config.toml
num_hidden_layers = 15
hidden_size = 192
num_attention_heads = 6
num_key_value_heads = 6
head_dim = 32
intermediate_size = 448
vocab_size = 8192
hidden_act = "swiglu"
norm = "rmsnorm"
norm_place = "pre"
norm_eps = 1e-06
positions = "rope"
rope_theta = 10000.0
rope_fraction = 1.0
qk_norm = false
attn_scale = 0.177
bias = "none"
tie_word_embeddings = false
parallel_block = false
extras = ["capped logits"]
init = "uniform"
init_std_qkv = 0.0484
init_std_o = 0.0601
init_std_up = 0.0693
init_std_down = 0.0693
optimizer = "muon_variant"
learning_rate = 0.00696
beta1 = 0.95
weight_decay = 0.0
lr_head = 0.0063
max_grad_norm = 0.5
warmup_steps = 200
schedule = "wsd"
decay_fraction = 1.0
decay_shape = "linear"
final_lr_fraction = 0.0
batch_tokens = 16384
max_seq_len = 128
doc_mask = true
train_tokens = 141100000
max_steps = 8613
dataset = "wikipedia_en"
Each number is 128 + 24 x the weight over its row's rms, rounded and kept within 0 to 255. Layers, rows and columns count from 0. Numbers have three digits each. The size before them is the row's rms in percent of the matrix's.

# q: layer 9 attention query, 192x192, rms 0.0486, rows 0-36, columns 0-95
# k: layer 9 attention key, 192x192, rms 0.0485, rows 0-36, columns 0-95
# v: layer 9 attention value, 192x192, rms 0.0484, rows 0-31, columns 0-95
# o: layer 9 attention output (transposed), 192x192, rms 0.0602, rows 0-31, columns 0-95
q0 082:119134104103131118198103115124129087123163147093119135123117152109106082100145143104141084119127116141100110114134153095122120160131118153128134129131114121147123133160095146157142098128173133120083166112123132105108120116106155141148126125169136121167078117127116152138143107127140107152
k0 082:113161142103119170165115151106146126100154122159146103148107107155146112130121120150085107099096155086174112141138114078104151152145137116133149142111105151104130095176120112141103129097161129170134123125184151119131135120084120105119149095143101156146145134124094159129119138146083097121
q1 075:111115110114104125038156135134103130138098096154177138116156163159136141122106142108099139124121174147142145109142131158125104108127159104129132115143103136156129132105152100105092140135107144152164092111166140127165163188151121149121148158115157126096098123158152096127075152192121140126
k1 072:103099137134155100098161140135114148159133123167143129154112111105121125115106118105102128108145127166144155077145098135165133160134102107122091075112120117155163172124090165151143113165112134139097098146112121179148136080162115134164104146155157170103161130147178132148166115136105120110
q2 091:166097136079124136124107133119137139141135106189170106149140126129112149108142148104103128155124158170113102107126127144116113133090121149109138153164092165093153108129162133107125114107138132123195112163123082135146117151156098131143151154093149112082116122174118137134125137144150139161
k2 080:107117111154096070093115131107121159164121101121128108143124132110138168098125121108114141134092155154131138142092118091156110141119075136116103117117146121132158126137117125130092099139099145125152131114108086141153117153176131117134171139113121127054139112168157096111157103189162113108
q3 095:142145181102146170136125150093138126143154103134178128139171144097094121137141092102118127146120128149103093120122151102134115146107134161098130104102134120099136129144183109100154131110164083138185098132114079111127131084139094112082187145128106137128123119142102126141140159128122110130
k3 096:152132132116100137109112136127155111084134111141094093141148125139181133102132129103131142134104138150139101092119165150142107124113096153135079150145157091125112169129107153122133110128119145150183121139136122142170112172152164128137144139129121167125131119191078117133158117121133174091
q4 085:106128143122079121145091123162145124100131143097130151121097122128154085105137115112076149102123097098142151152143109101097136156143127092123146170119128122137110135124105127127107102150099143152081142085133112142108142122066123138104132092146091158112151161134144115137114149156176113140
k4 075:131158148110131101129151104123118098135119101123190148127106156159103104136102151143143109109138161092086120159129111116127131106117138114168153099137098142093136109122122126100136132094153132137066126103140128112132091141103102124138120120144126073184098131089190140091129146131135165144
q5 095:127053188107182114139104110080110123131127128103159102144113101090129128111140138127088130156109147122101120136182155144143113109133145162100157125106140131086161150113134115160171151181145131118149120105098085135119121091149109138115123145108100173107123118114118111096175165146115157143
k5 094:148154068155090094099136158098150125155110117118112127161135143097138171114137114101134155164154119121175124099102112098113112131163061114136114130134125101153129100135156138116122153157119138124136118160141119213141108184125117167153114123085135085105133116112135121136116113119150143130
q6 119:122084117159111117165134096185093078120129132102131106112077091151151137093137091162166108133149127112117124149142140144150090141131135107135134125152153109135150129122130088141123107127100111152104146101154122145130142145091097141139110131115124165146127183150120136151138158112153095183
k6 094:138112114163120138126134131163139093124112161115132164156085132165105138124145102128135107122098105135142075138096104150093122134127154129142150165111118126127123150144115160122088168142131107112046184125140142101122160136151138186124135131156155103130153147080107130141127113121119080120
q7 106:138136140083147142113155122099115134117175087133120167136152118163113131137113138105113171146149100157098181120134159164097197154095127123100175116111104169105130136170124120126148142136142108142152126132109121145100157119143107160083087100138131150149134087113131144126113176085138108126
k7 109:125149152126105158131171155114170147182141114109138110119092137094092173134105135093140136120113123176120128122128116180123123082114159126097102123160163115151123163139114122105137165159127184135111148129145129168142069119152147132133125133155160132135141121139087116080148133095107124122
q8 103:148123153119154110140133110104164120173149108117125115066120108170058136133182153137173135129156133131113149095137096134095120100116100128096112090137111114099142112147142135100110141138140118155148139157107131098142153136105137096150153098139172100150140156087165143160147098169134097137
k8 100:155161115092113129154144124125175089128099129128136119151130116102110182090122114090116137120132142171116116142126134120120088076119180109097106140135091128127169141133122158162144111127111136122105107145085113136138124129102127164116136123127134154148145119097136157153118103150129097108
q9 096:119129108132119106159118101128113120135144153153199121087146120142133110085135126127138149128151084117195096123113118168156112178128153185119151139141126139119145162145127128106105097115104126101118126143123135167134158161148122106118126093147153151154138141123146123137131118103080125115
k9 097:148140143158102115147128085149125135131151114133145147112110163123160137121115147107076096130106136094107086169140130060143177141115119139178161129124143101095127089175124125149124110124102133133120137118136148123107109158178122147110118138123099110128152095129134130097134116163127112094
q10 110:146112161081137155110087148180107103118176135133114155129145157126165115110124134096138136132116167128109080098130167116186142150140136139144097140148103115090124104118174134110129098120138106113130099129118101129086144106135164103198143142138087172120113117144109101192128146173132158092
k10 103:099147106141120168122136143137120137083108134115120169087139125105121115126118151087102153103127105125153138134169080146157145109138102083159092103151183120128127163091144150114141101111154130121119114124133174121103145155117118143127095085112133128085147134151094149140113109116140138135
q11 099:132105097136155131142139150102136158122127162102109080154124124148112122179142099135143101137127142150119104139148142164146110127112109117147129140139101127164151128133139140144128101125118139110114149154075144135190120111131118133149144154116131149140170115133141076177136139151094119148
k11 101:176150156126148133094116086161155142123143127117111120159126117134147118096129129100142112155141117091136134084111152143117110097105165132097157139086148143156123156138146136157173109118109155090152120149154136114138131158149096114121161115124138090145167115097117101121116155131138136154
q12 100:123111159119151137110096127119116144156135089109116155110138117166123126148154117140129083103146169179138142101140106158132124155130141107151172120109123161160126114182124156130158118128154125149103073108081137109119124122098123137130124113171134103169141106139161081113105127148146128150
k12 098:102154137135149126109130144102111156123159131095174108129095148097147126125158121138165106131151133168106123109137152106132161146121138136133077114128104117134114174111126137121161118136105143125139110139137154106126106109106132123111144157113163114093114130152106136162148155166102188149
q13 104:156169130125129081117134144172119117097184172118138155160098121094123157090128145120171116184176138176165104129164155141147106128090171123122125174180147105151178135100134155101171104121145140142107166079151128106102155161106122120124118100130115110125132139135133129098103088120171116108
k13 105:099151135146130124125165143144154118123112148162125089082108144154109173150137181085137113142134128094125118119133165110102147103105139100136123134139143113095122140139150161135119142135156092116129154118081148121153131083154128102178141103172097114124098123108148119136095159111178086161
q14 103:131091112141101154148161143137163129136152074084134150148144107110114134140123152108094106145151147155160135128146110118161134123117106127104138105122166114108120113097171139126123142118108105153116162115109165128090148130115100110142137154145073136110086100144117110134176125162131159117
k14 101:142096143100121140145104119122107150093159129105156146112098137134112133131154169133141128170094140138128154086152106119077130121100109091104118143144105112101139103105100126089190117101138102138178139112102111092132105126139122096124160068133114099070130113169116126110098134131120103148
q15 106:124149117123121148125055143067132104077077116139156120130137160115133141110090152133155133090158189154105119127140147159115137108141157133137109121117115155123111141139116133105137145113132116112131139140158102122118145114137168156141147166110160112161148144132117112111121182127119094173
k15 097:157148162173120155101118122131135120173132154124102135115174120065141126092163116108079086114106130129123132100132137137114083068139119131129146114138121129169135176139138184116111132157141144066134147105089118138139141142120160111135149101088162123163139116115119126130129054173094092154
q16 088:135096098114103155126118159134142144120108162194134113148134143140119134122129116080145086148147152162099063108117156147130113158107085117153143118169146155124150144116129148076122141099108093135136159155157073120172105163158093098162160143116122113132096114142123140154177128108121120186
k16 076:152109153126110157109135108161133108086141097137140136162112091118138160111115122108106162118117152145112134125131124185136119182117103125091160146150123119135137115151131105114146124125150132197158117143078123149160107131131128126129115105126132120089136127203080098112166169128127131132
q17 085:120141127128135114136143085134105107112101108092119132145093140147157126146132143143088135125072113127170150164147114129142116126131160141136097160098114127162137124165107082177111123134122131120088149108093165123119135124110145133116125081183139139138158132128134121097136124159137152055
k17 083:126139116091161140154175078123159137145135160120150152100132123124135119135156125158160150117167085105116128103112101118122138121112144132120148138129104112130102109168131130167091139117153144083097111114135107121102140134121097161133115121140168144163121143087155123130110117133104111192
q18 081:092147134150086152120145143191108149121108099142161111091105103131154118105153071103101164141121148122154150130120158131126128134139117102153117108144123104118141158153144127160136113096107116147132075132164154164113135175107127140134091161129123142118117152171113116123092123152140107083
k18 091:067149110136155081137157145124160106151152142103112128110094101157124124169143109128136122152151095120124128145164091118086123114130150105159151077138129161120150121122118094132090150141139147097074118134123116115137143088123139132119145148138130149169130136078182161158143101118130114151
q19 093:159132091157087097127106147184107142179119122119149076113091124158092139125132104141148131140161148128118135133127089130132174148145095084105123117126136106151162203129085155109099150093111092140097083147128130151102137178157178145124116106137176144141106119134122125111138107152143121084
k19 090:109133103105160109105158146122138097119107128102116146139083153146114110124082146138139060124116125131095125120107103095168152107106129162121157143103143149137130089164119127132118139120124122097073178125160144091111165082106109118141119121138117128133155098108154115110112100121114159139
q20 096:130155141092135117111095144071140161116080122182165144140158118106105103138143142126126111107172125136155102119072122078118154130113146144140140132092096142131133093153148113114135145140154145095147104156064108119083135128143137119110146122187125117129126118117139107107141128120133137130
k20 108:166106140142130082101095131122120128116149144154138108146173148083139143127102147131098131144147172125086136137165151084117133141155106107080126122123113147115139090089178144142163100126141115154182137120095127136158090125136148150150163146058104118102143125123135127138134172150138138123
q21 108:140121146114132147092169144099148127156107055094120090111149132138143133096077135126121138138169160100191132172111132139122161120128143161117146137117154121131121129130083136154127136088141085075083104163129148173116119123145148136117127142147143112122155118145096120126127096180109106134
k21 102:160150136108171069107116114130115115127144143122145154128104146082123101130111130166124040138165110131128126112111125047121109125155136099123131129119141154147127118126098138134165156161172125109082148085112138126101111089116148110150151145122115169188114113108143104151117151127072097155
q22 097:069138139136158111101144120083066123139096112158109173128120143105087120136134128102093176111114138125138144145146119128158154113154128117178130116122118126104127146107124120121145151166106169105113093111099121135147124101128151126140128129147115109098142093139164103108130168148100134096
k22 131:172136149137174121121125112123158152115165132154129087184129132130124155123121138140096109150127136172099095129122120119131146129154110126103105127145119139114135091138127131113148133130104124154163138163122129121141107081137143123125167114110084148119125094131114115103147158107110153112
q23 101:118110163101154155128121124138143119129127101121148130116136113087131107113164115107110084146120089190147105070160158146128124134120101119128130148080085095107132128097157148150134114115153164161103134102154125147099153127148138124118122132094089113114106122149123156175113126125105153164
k23 097:077115134104148131150124152153124170120129130123152121098123116138139142147159099073075140143114080144115087142141122171152103161120102084146112113121154127135110095162088106142121116139122154131166139153112119107115140119100100157118122136099105126138170175108146141130128091146153132075
q24 100:134112123129099125171149109148134164131119117124118079103116115151127182132149079148112119168133175160175119117157131102129130149112084135098126136140173134124141114140079165127093127100114108124136122097136113141187136107102125120124127150124110107142145116109120134163110127112104123126
k24 102:144169121137176096129162097098115119176139093117112142134078123152099157142132125183134133159166102117153134107134158123080123128143159128130133178136148147127148086120126107120130168108166090148076130119123122154137101155132122116134131098075148100151139073132162128145116118112126149147
q25 101:112155092160113113128113154124114156089095130131123144117116143157104085117161127108122177074110154115122150131165097124102124142122139094147075115123111161171104131142148146114076141091140089096086117141122138137104067149114090127069102115160144141123153119105152105117108093175126133113
k25 106:127152126122186086134133132068149121095098115154104141149162111093155115091120108128146074124132172163104110128130159117157101110165115097087166099139099108167128133169124133130179105103125169125166149145119143099150125154109126115118188135153136132088152142122156110130164110145088161130
q26 099:111121089125113134124120133094125160145121149144111176114120143132101164130126152137081153161107118169134150119105112177139120125172098190178163094125103116133128142133099132148106122166139168167117114123134138145128154075129117125115138167106164132142132158111100113134162121140109121104
k26 102:152080117119076140142105124138108128160125133135109113120170155133144146103128108067088161082104111162112148180103110055151144117144070100130108130099127158121136153110157100116117139144151165096143062140112094104115088103137123079162147091105130147098151137136126136123147122150124116152
q27 094:116130138141106101135123157121112124153113110131136152150108111121116145093190121112109129125165115134099172092111154120093142193133128118150145147149112119114127148139126137126166127156116118139167120177091166083147140147122143111117167133151147112112151156123127110139114146164108073088
k27 089:125117131082150155148167140162132127138111134114131153113089122135121120161107140162091131082150124113140153098146133129144111128096159118122086098069155117130144179153117133134152105086124146116101160129110111127149120117074092103122143130115122151116142137121119169110170117138148165139
q28 107:098104149142127078146123106117127131109120180116089145150105148125130105169139133128130173116111167079135113125129115132123111111172169144153147129121111128157143154113090135152154139168104167139114139113125126113180094102137111094140158146138094190160134127118159112163138142103142143127
k28 101:123108126145138156150123140122117126155148145110122095159148190128151101119115156126132131123150154174153173124103146164119119111130158174103092120129163168121077170133164120147170105143108142119142106120143077131105107155095128120094122102102149055147117150143173092072130140121131126178
q29 101:150124168137171082149124099113119123115116119109152105133107116116149105138084160143121094118125143180096104102133117129168145085098140092117148121132080083082137087138163091107155138133163117147163125160138155128116162133110097119110169137138128142125116134144126157138142112128090098177
k29 106:110076112134104147123080115124136131108138099122090134135133091120112081118155118108152153164171127141135122127140135162134067129125104148080123116098165130094126140113108130150152114168087084133170138134114094183137124135133151127087090130126120163131154117146141082174140146147137113134
q30 109:142164102181165105145141141134119106146153140185091087138126102120128157157164129152110113131113097095129185143116101104127125146151165127158087142169146162130118113153144134121135161099127156148106129147158178155155146152136134138156139177143121149163118113146115090133107106108172140126
k30 111:120152130197138112115178097143146093153114116129149110131113135156127076149141152166113101150145116111132131126093125139157101109115143134123091161132133161140128160132161122085153184153119098096138097112104142127128137131141147106132157123142145113157116116102086126110118158114137086071
q31 109:107154087152148127181139148121082152168103121135117155141126172115125114154128123151126196122114136143159176120139102119163139089136088081120122124120164121110169164124099134114105134107133144104135066115123144139105111176110142153166097099098128114150133128145141109120129167090131092116
k31 106:113104119142134083098115124117108149159139124151098136130105173173116131151126105187144126123110163114140168111144150128156139111160151092098122135100160110122127143112150137091106155159138155164130139142156135082113160135081161158156108126102094126142200110158114134147102131139102133168
v0 105:135138145140145120102142122117098167151118108145128149151118103101147109128128102114120088124121142179070112125130140085154150109161134162101136091156159139167161117155123112157142111141112109146156153121107144147125130098134137118120151166117124106110132127132112119101135147079115125145
o0 103:150117111102105087122111138144103151070092113131139083131134100104077111144133124097089082065120134120111108131107117147170128136115119125095126148102158136116151113143133140122136110120129104116140106114162146082134153112121133155128126174121131088074172157125151104141120129147131139132
v1 099:150132092167136126160110145128144153103142096146164165135113179132066126130158092139146066138118149115138146143111155104118111126134105129092113127120137101095106129176147131156138145142146108122148138100098146101135169108148121125132146064119135128137150107155068123127104100139114118149
o1 094:096126174133148112143119070159106110104097172157114149086142131166118140163149125119111093128093123122129164132098149122098106120160088154148130165123106119113104092094087153152121137146095163125134127135175144125179101117160135137172111156130103137124086094148141158163139118121128121121
v2 104:137138148115121142061158181122116148126153132124124141123096102102103098120150126130083137121104155163117135107185129129143130132134104065149143135141120089105130093176143139109107121105092136112130121147120133120134109112125136139096080134103121156205143169135100173138121093158182112132
o2 101:108159124136089131096143129100135086119102159142125128109137136135149081147159143166117149101110166111139141111119119141155164102148102115196121104136181160173140183143123106163083123125153108118081113146156150123157082156144129130101115109109116143151135158151092111101099153114119149120
v3 104:094157115138123114142133127111137109115137132041140143146164112129143090132152188130107165118131089141148121133147113157134121131127141120139096123165138174120162116126149124068131127104124146128146129167141125166107113106127119136144109133084169125152118120120132174161110096139107136107
o3 102:111123089157105140111140155090088121183110135083132152116113143146155164121106139152134146170124152174142139144146124112158123116119084112127151098098149116130108083147115086159129154110116107117138110145133096098113101136127132093158099071096123129156129171107110087135152174116140119109
v4 113:112149105113123112106130134126108125108158126125117127139093124101108076126151112145087094132167140139127116089123101136135137150128142094153137092134150181106161097138123134091134079113126165132125093122158098111135170125088149101145093129099152133111094212090157135118147134164141154102
o4 103:129135156165140106153116147097169163118124142082148105121100131098137135117174111152118131155137167158113187137118123117161152122143129161147119157172152165134156119128088119151152115108148148128100120130100155125124104143127117147165104129071147121158129142132089121156116131105140170117
v5 126:139126153149107152152138099084143140162066105180124126159067150089075126129117147126124110122129136145147138097165136151157148144149133129125176150092168109135098090159152129165129152147123137109137148118118163139114144107140178162136104120151170118123106101193137120140092150109159084098
o5 116:091131130128143100142110112103173117123142111156150135144150197107146138152119101123128114134126088124077118126112117088103119128064116101118153133121145105098113132129104112137137107156130162111148145122165133137124132108199114157097137179105136161093118090135149137081155130119140124160
v6 101:127104160152129163122163098126081130116116104140126126058093116087131121129096102111137110169134107155128100119094127100096097078113126115141125112182124140120116101151111123127122139125107094107108094113105113115112133141137157162124112146133143116121143132104141107168103141168119138129
o6 102:126135122104133163118120132120139155076119112144148119132058110162130123167119164101160116151138132123120115125143151167159140162121140120133113138131153140122140118077112102182139102147165124111115121125143107156180118141147141081118174143098081118125153108146142140146105144091120167100
v7 107:157150131115107161166186118158120158127111109127123118110082136102123163079147147111125073135122122128104120143120113131177132135143135173146121153129110146137091126126119141150136098092167138168130111155185117160132150119113129139103107126109098087094189121128120149129134138174098141128
o7 100:163177146158090099160085138165142146149153154125126146156085119141166170153103118157126146119110134079133139155120090124137110116138145079113143158161113096146128161147119146111150130143136149118116109129132087178182162123120108129135123127084157157138100121118110161136102101069089118169
v8 116:165141116127136093161136169100116127150130112136145152123125123059152138137087133106143138127138093138178154081137134159156159158123116107145160078163109099183148154095114137111142106142125151135147150108141138118144112135110126125092074107111129159080177112151109135121090134104137139110
o8 113:088101125118124130137141151131130159136108125115147118127146140093180172132115101102140100100109147116129119132125132131126111102105094104114132139099127154071140113154128109131146126150116107125164151086107125143135130102086106113111151152106104133101131100124064151142100119146099125168
v9 105:128129131169118140090116155128134094123114136148120127148055097126183148148153114146171129153165099174113144156137134163114107135182131142102129168111183151093122107113120093120143119137137087086088105101120141097180128113167139094121139127092126117141159140143102124150117146090086119130
o9 104:154170138144090088133118147164126141081102164169159107103133158114101115170138107156120089140130129117192063122120139090158095148134086129136128092117102105107138143103093107118125114122129100170139139078135083129049144117143136132189121147108142155118102152131146156121170124109140178156
v10 097:115137128136130179077135117130126135094141126149169151085164114118125126154129106122160099161106133135107129160110126135124126129193137130111109127145123141151116103146132108110149095097142079112130119152127117093137163083125116131160109107154118123123146129120177157108158082107121145141
o10 090:115135149178112179127136162158134156085130145136095133112131121136114123150095076149158168140130139085168159149119155096141126109145147108095118090143146125170137115109079121151123134112133097130100107123126136140079122111173126172163109152114106123126131131152132148109136124102146106122
v11 103:110108143150134123109122081152160128078118125089122121087123117132154143131145160124154153153121146115151118164104134141132133113109120123118136110148119131132106132103150106147166118121116108103130098134183107167107136087158114071169113107124113139141125155157169108103182135117149171112
o11 107:137155174138107132151120136102150132082140088098122125104184112149156157137144112106129162155130118149129115169103110148137135159113153130105124094156100102144118111151127102158148111123169137109133096152149130130104117156105149147182172127152140083081133109158181153105118101086140120165
v12 124:124099130136173116179170135146143126101136134136138151082101133119125133084125155131131106155117102131133131156158141128120129172151163180104168141133153117157148139103138074154143118160095186115169118160125096136140119133115103109112079089120122110069106125117106101125107126091117135112
o12 115:128110137114116143170134144124139173091105114132143173141147181146114142141133115136089083147118150129121131158111183186172122118115131119145137179100127121089138108135064127159159102102160139112124120109125084102168143098114072134120140157141132111112122141137109179164119136139086140170
v13 123:109128155140097164165126117128141115111130124146084139128141134127178144112144111073138106156159144115132176151089113154099109148105141129138180120101104123128128140087097104139123128120129147154130094086145171164158110131077131088111131122117102149154131147132123137135118154112136146108
o13 112:120136139140131133126153149091133125141145136170133151142128114135145170126105112078154138119169109141133120117114171165142128152122156153120150144151175139119148167128094131136143115139150100170119166103148145145115126113138103181154100152111144134130113145141096167096119136042174087159
v14 101:099146139148139171157134146127146124149103141102111112140159172123146101081113152107142063122154102103100077112119101136154144100137098120117125086149095130116115094134111158152092129110147135107125120085094168143131107117108106137156154144107077128172122139125149152125164166119145128145
o14 097:110145111151153077110123115157148104153153121127122138130138125127132100136099113131121178150138064125115092123136107142152163147120136159193130096107142143120112162105174065104108143129099153129114148119138134076152093116166082117115124126143117144143089125149112129092096120107169112108
v15 102:160143156153100111110107098151106127207140092133138118167109108117152178093127140143145112132108127125141123156184158130126112147123146095142144126181151131099132095113133126129125137149129118133159147140116146155124114163160145110112157133168083129161190136094103149158151121113135122096
o15 095:132118117140116120147157112123129116112167148159173134146100083146124124126105136166155111105129147139121146102107169154109126151108094127133121125129103115120125127139177094123132087162159128155165105081158167090142133137147138090120115173095116135120139155132090137104114126147064127123
v16 128:116131115141086167135164119138106094120175110142123072121100184142146099125115160181113105115120148139120131160098189092160171122114140120109128110117124144124135135125135172154090096136095174053130128129116143130122129182091118151143147161103123091145123124144117133112103163139134106159
o16 124:144140098122110119153160098108136134109100083130103071184095080127064085112164139166104124144125080147120135113130106114101153146115085117138110085169128107143149146082092118154106129113128129131122112117148076114140136153135134152097095095171147119160078141117142119108128069158164123160
v17 113:119135123184110164148119135163088139142082106165127144135116145118091107145110113113148172109122122128154123115139134144179140139123122103103152155161111186178138111125129143155144096100131133136140091100129139098140097111177168153129117129105141139105127134120116140117100164102151131129
o17 108:122138106103118100125132136090159111143065158117176110097080122141089121101129068105152139115151160132080114104136149158131105193118120169139160154113135137157129134142108117143153126138136069122093127149130132163120121088113111147111146125120107131100132085126127136090090127101129105145
v18 109:133106134142129146121151149115126095133137119127169131172074158104120108181132118151164135120135130144162124102121081101148139150112124134098140116125163123128157131129124145135098062106123105104132188110138100133129077137146131160149133145101132136182142110123131146103122133113098084145
o18 105:112129176150129128104146139084154133139095101165102134155126124106108062127136090162163125105109116122112147094135113137131174157116132106130072150084139178127092109156124097158149162150137134152101119097170115167141090104132141154087103140134098089082132158140112113084117138132144160126
v19 107:125120133144199125144125118128109094109119120150101093135161147167152136141103149113109128134081106119116065104149111134101131138115101115176105112117187135119111193124150130142125172087111130101148117138122154164123165135131120115117152133126084106134129118157116119119133141150150124154
o19 100:125155113121140143109125126110116123125091132112120132136124122171137081119114153120119061094136129151111108105104142135095150129132153092148139146094129106114165133149156117168162100077086126146171184137114147118162124122110142128146151102179132136122151142133096158117119115104092145108
v20 113:141104125100171122132118137079128114119157138115098137134135109113128105134147104110099134135122101096151121107132138148125124091179086110107158066118111090143105158163120184121177123079115117124160137126105164145145182158127133167176101122116104166155147116106139097131110050138139106151
o20 103:144113083109128148123147134127128116124148131105116150112161109147181057133131151119114136086101147178120126140116100110128135131142133150118112153094113157141128116151110136138153149119119109093162124138162102164129091113156139130194089077169117157137162136109089100146152118127143157093
v21 105:130125136118123178099103107120156126100130133082139131151096151118137118128139130121120148128130120136158116153143148095154106127148132117135129176112109088121139119106111118125171150137179143143139129137120152158141130097118142140123136098129116136168077124150107138150130123117137186120
o21 107:119136144159162149130132141154140162164153106150103129116148155118164136134123139112120126141147101143135132104137171143132162127134096140123152150137114138086156104165145101084091152130124073112108154103136145170073153108109164160124090155138137122083141098145139128134110123080088129118
v22 109:110131138135146147159105095118149144105149126140143124132163102147132095157123091111137110101133152105135097115118107130120094114140120128087093118123120126107141121153152139148114073115166098151106110158089082102108161104144135107160108091112150123128094140072194115141137158131156148121
o22 111:137113166124161124145124112110103113163141145083147101126141135131107164165176142167116152155137118108121145140169108114092147114108172087093117174123122152133100112143135123153103134132131134096103122166099130095121102154096138146152142132156143107064157139133149091159101140156145122093
v23 102:175157120112112155147144105133131086137154092131116103168137120147144163114102131146162137136108107128121112141092123142100150131157114113125125134096096128131140143117157106145142083139168167125124142134143168083090126137123098152137145143160133085132082137123143132105108121102134100128
o23 095:114151123173136125157127130128186118119123122140124031154138152092098131135129133163089084079141098135114128139153108127111133144105177114146119147107103096146138158135097110120130112113100146138158162142107125116188149129117122133096102148138139124153098176128116121130188092110079110109
v24 095:119147088116129131055127132113136105105100168108114068155136123086049115150105143156165150144172144135135134108148128119149129138146120122137100122079132150166124114149107129108166168103140126147104116120118102105116111139142128143137155131106115138119134187137135177102107106119159094175
o24 098:134140108152119092106134111079118096132116121126178159121130158104163084107125129160137133136108131127158105183112132089138160122125114129116133163164123163165193109165126122160139097127095110123105126139112127152065098143150167108111093144135162118093107147184142114110147132163154149117
v25 123:134157134083127161109145185110108133077144067102098124123141134094139125133145137104153122148147128122171128133120114129145125134108096112157155129088132081164087093114127094165157141105108128137106124090132145129130122142108144129146105130110153127100137114116121111129129140113132151129
o25 114:100131119115159050125128084091126135139135101077109105070122136143182078132108117147158130148165100134128116131152100110156157116142105147080110167119115137089125116140091094122149137128142062123165135101148138147124121106099103168120082143176133157102113082171159105116114126110092160150
v26 126:124117085156131128182145131114110131079148160131093096103148120148190109130128148116126145109111133120145125153136129117142154159116140142189093144140094106145140113131109130154132138081130157126149170135131166095133146116127104099119099119089111154116128110169097091094081155120137141075
o26 114:160132105146139119112156112080140078142109147120128080136176157128124085123137100092120105149142151156115138170107111164127130112116143104091150149086149115122139138132131107119122134142134058135178130148145136115169174129069127122130115142115093117182147144175133158130104117165133102077
v27 111:140100148167139092104097121137105113180103151163119133080131129124105133134145145079127151133188155077095154104124132099154132141091149088077133159098105148153103142096162147102136132094158102119160091155094129140092145115136131154131104109098160155105163164141106097125100142152146124098
o27 102:156125131109129152119141100196099078124140132104123159122120141112100125166134139113140175092133148160111148101136100135121126149140155099125118157128104090133148135168115132122152123151147152166119116158115125124148097103107144104143151101149126158118107112097180127101105146166118118131
v28 109:149115113148158144165119115147123162153133098158138089127146093136118158140140132105091094121165115146127137080135085141101146138153135136164157121164091130132121117150133098111132114123166147162100122139128160142118149115174137158165084144118143147103105157156148130122106149126104189145
o28 106:120115116135179123065078100152111109122075112110155111105148098096162172140108127149159122161102145122137108105175106133159068121078072147107106145096141120091134135134153102153137117115120122139124134148135132144182157063093133115157161119075148097107118099160146110169133119118146122066
v29 111:146142109102104121125154107128107091105138090142139117151098153121131156041114165135168119130085104183130119145097143107127143141119141119141106088101092124151133148134149150147139142127110120133085147103117088114144133136125127095139143117116106117131072132144120127092125126113104109137
o29 107:131164132148073095114100131117075110131122118127173084153083133127105116139120105186110110131126093120118146127113146140120142104135150128123164138140101121106142124089074132088122105164119133080067136099109144111149169143148142124133156156129133115123111132156101133148134089135152111097
v30 105:126095156063120135086171118142109131141121151139138092139179072164116128149155122140147156108154129094129100127164106149114110121173110142119184133124105152111121073121177138150144141092136117131088163107157122162133172157078134115164134130144166115080081096098155136141146151109129158131
o30 100:130120111165143107125116107068176125134156147091097142125134145111150107091112147133108144135158123103123118132145105139119133142118156126072069149115157119140148129147123132154140155137128120132104114121130133102151113103145154115126205125139128126144140096073104175136160102129077154154
v31 105:118120146118137159086146100139144127111108125144118126147106109152125157173132116108105077148100112095168114158150114143116127088137123172129137151099092122140114110141112142152115191140098129112120102094121155151091110122182133149150118126141125113090102107134114122135108116128159107163
o31 108:145111158112133134123127106152138134141085142124080152107136110123112095106139138126135124109118137066142111121158102104083128149112143155148168114140135177090155109113154139142123106109105103143145135104133146148117155144148171126111096108124125157096106084162123119148167123097130157130
q32 069:135157146165128167123125167092137119137146155107105116135145133127172133131139131137130101147109107127110121095100142120144106106104162119139127111167130137138112114117146106156148111163127106145115128114147124122094131119137045120116118116111138136121115135167118145097162123159124086125
k32 078:132108096174106116150129114117144117152143116156114152107100107112122121101090140102130138120139122154108080166123142116162138120140131151151130169138106157122096139124156144185124141106124109157133139129099151131134101144135103147128131121085117090081165130093107128133115150109134105084
q33 076:138106128140132130129087088148100097096090143164096125082134131124107123147164139086109103096095117171126118095104115139102094121095114126153120109100087118129087116152188161154178102138145152148146138127133153131098111102129110136118094118111148118124118170105120159122144130108099142127
k33 072:121121121131101113141113121164113118095117156144149150131153105112155120126163172109110140132111146143116089153108108123150116141154142134116142119110093136155141142153127118152098127158136120115135170124106144142188104159140122123122137108135119136116169132149158131092122179147097136080
q34 072:145114131123117121114130147146130163157088130118119127110108128129125106095176127099129140145150125188122129094133098140062072116123114144124100148165164136100146119116146148129152114138126163152146115135136124110076087113121132076153138142140133154098143142119153160159121141131142161097
k34 066:093121164145092149102131130133130132104131099157163175130136081094123106154172137121134102124108124141132098082100157102114151140128145124166145086141155091146150136151142127154116126114131132168112153151134091158135141171134109126177131084071160098119136157172144128094134136128093179111
q35 082:120192156133128120138140133129145108133137147098104105106094146078128124134156120116141144154136117092165168161136123128095097117106171140111114129126151135120160127130125142115148146108153168141135158161085117157100116120155151097187111103101150126122144123155162139124125106128095112102
k35 080:087141119158140136108127138114133088162117138101184082122117106137131136115132066126130101151160103100137143121170169125157100093136131107117121153136100104131115137138104111111116102157114122123123067120132109096164090178108130113102148100121108094154105114164099083147088119134124117157
q36 086:163078105114124150152099129157109123110092106114134104106118103154118114101114133105131122118110131149112084092159125132130134156147081113128130132142129099113135133142141144171150098143089122139144096117166102100136128142128072173124141121139128172120111157100124155152121128148166134174
k36 110:114124148138071119120092143145141127116165142139109157112131112103103146147158162116132134103062129139160093128128140106119121093102115164154119088115128118151124123123150101141100108087159131168120156118130118162090131135125144120146113121105193146091158191102159141103151126134096159124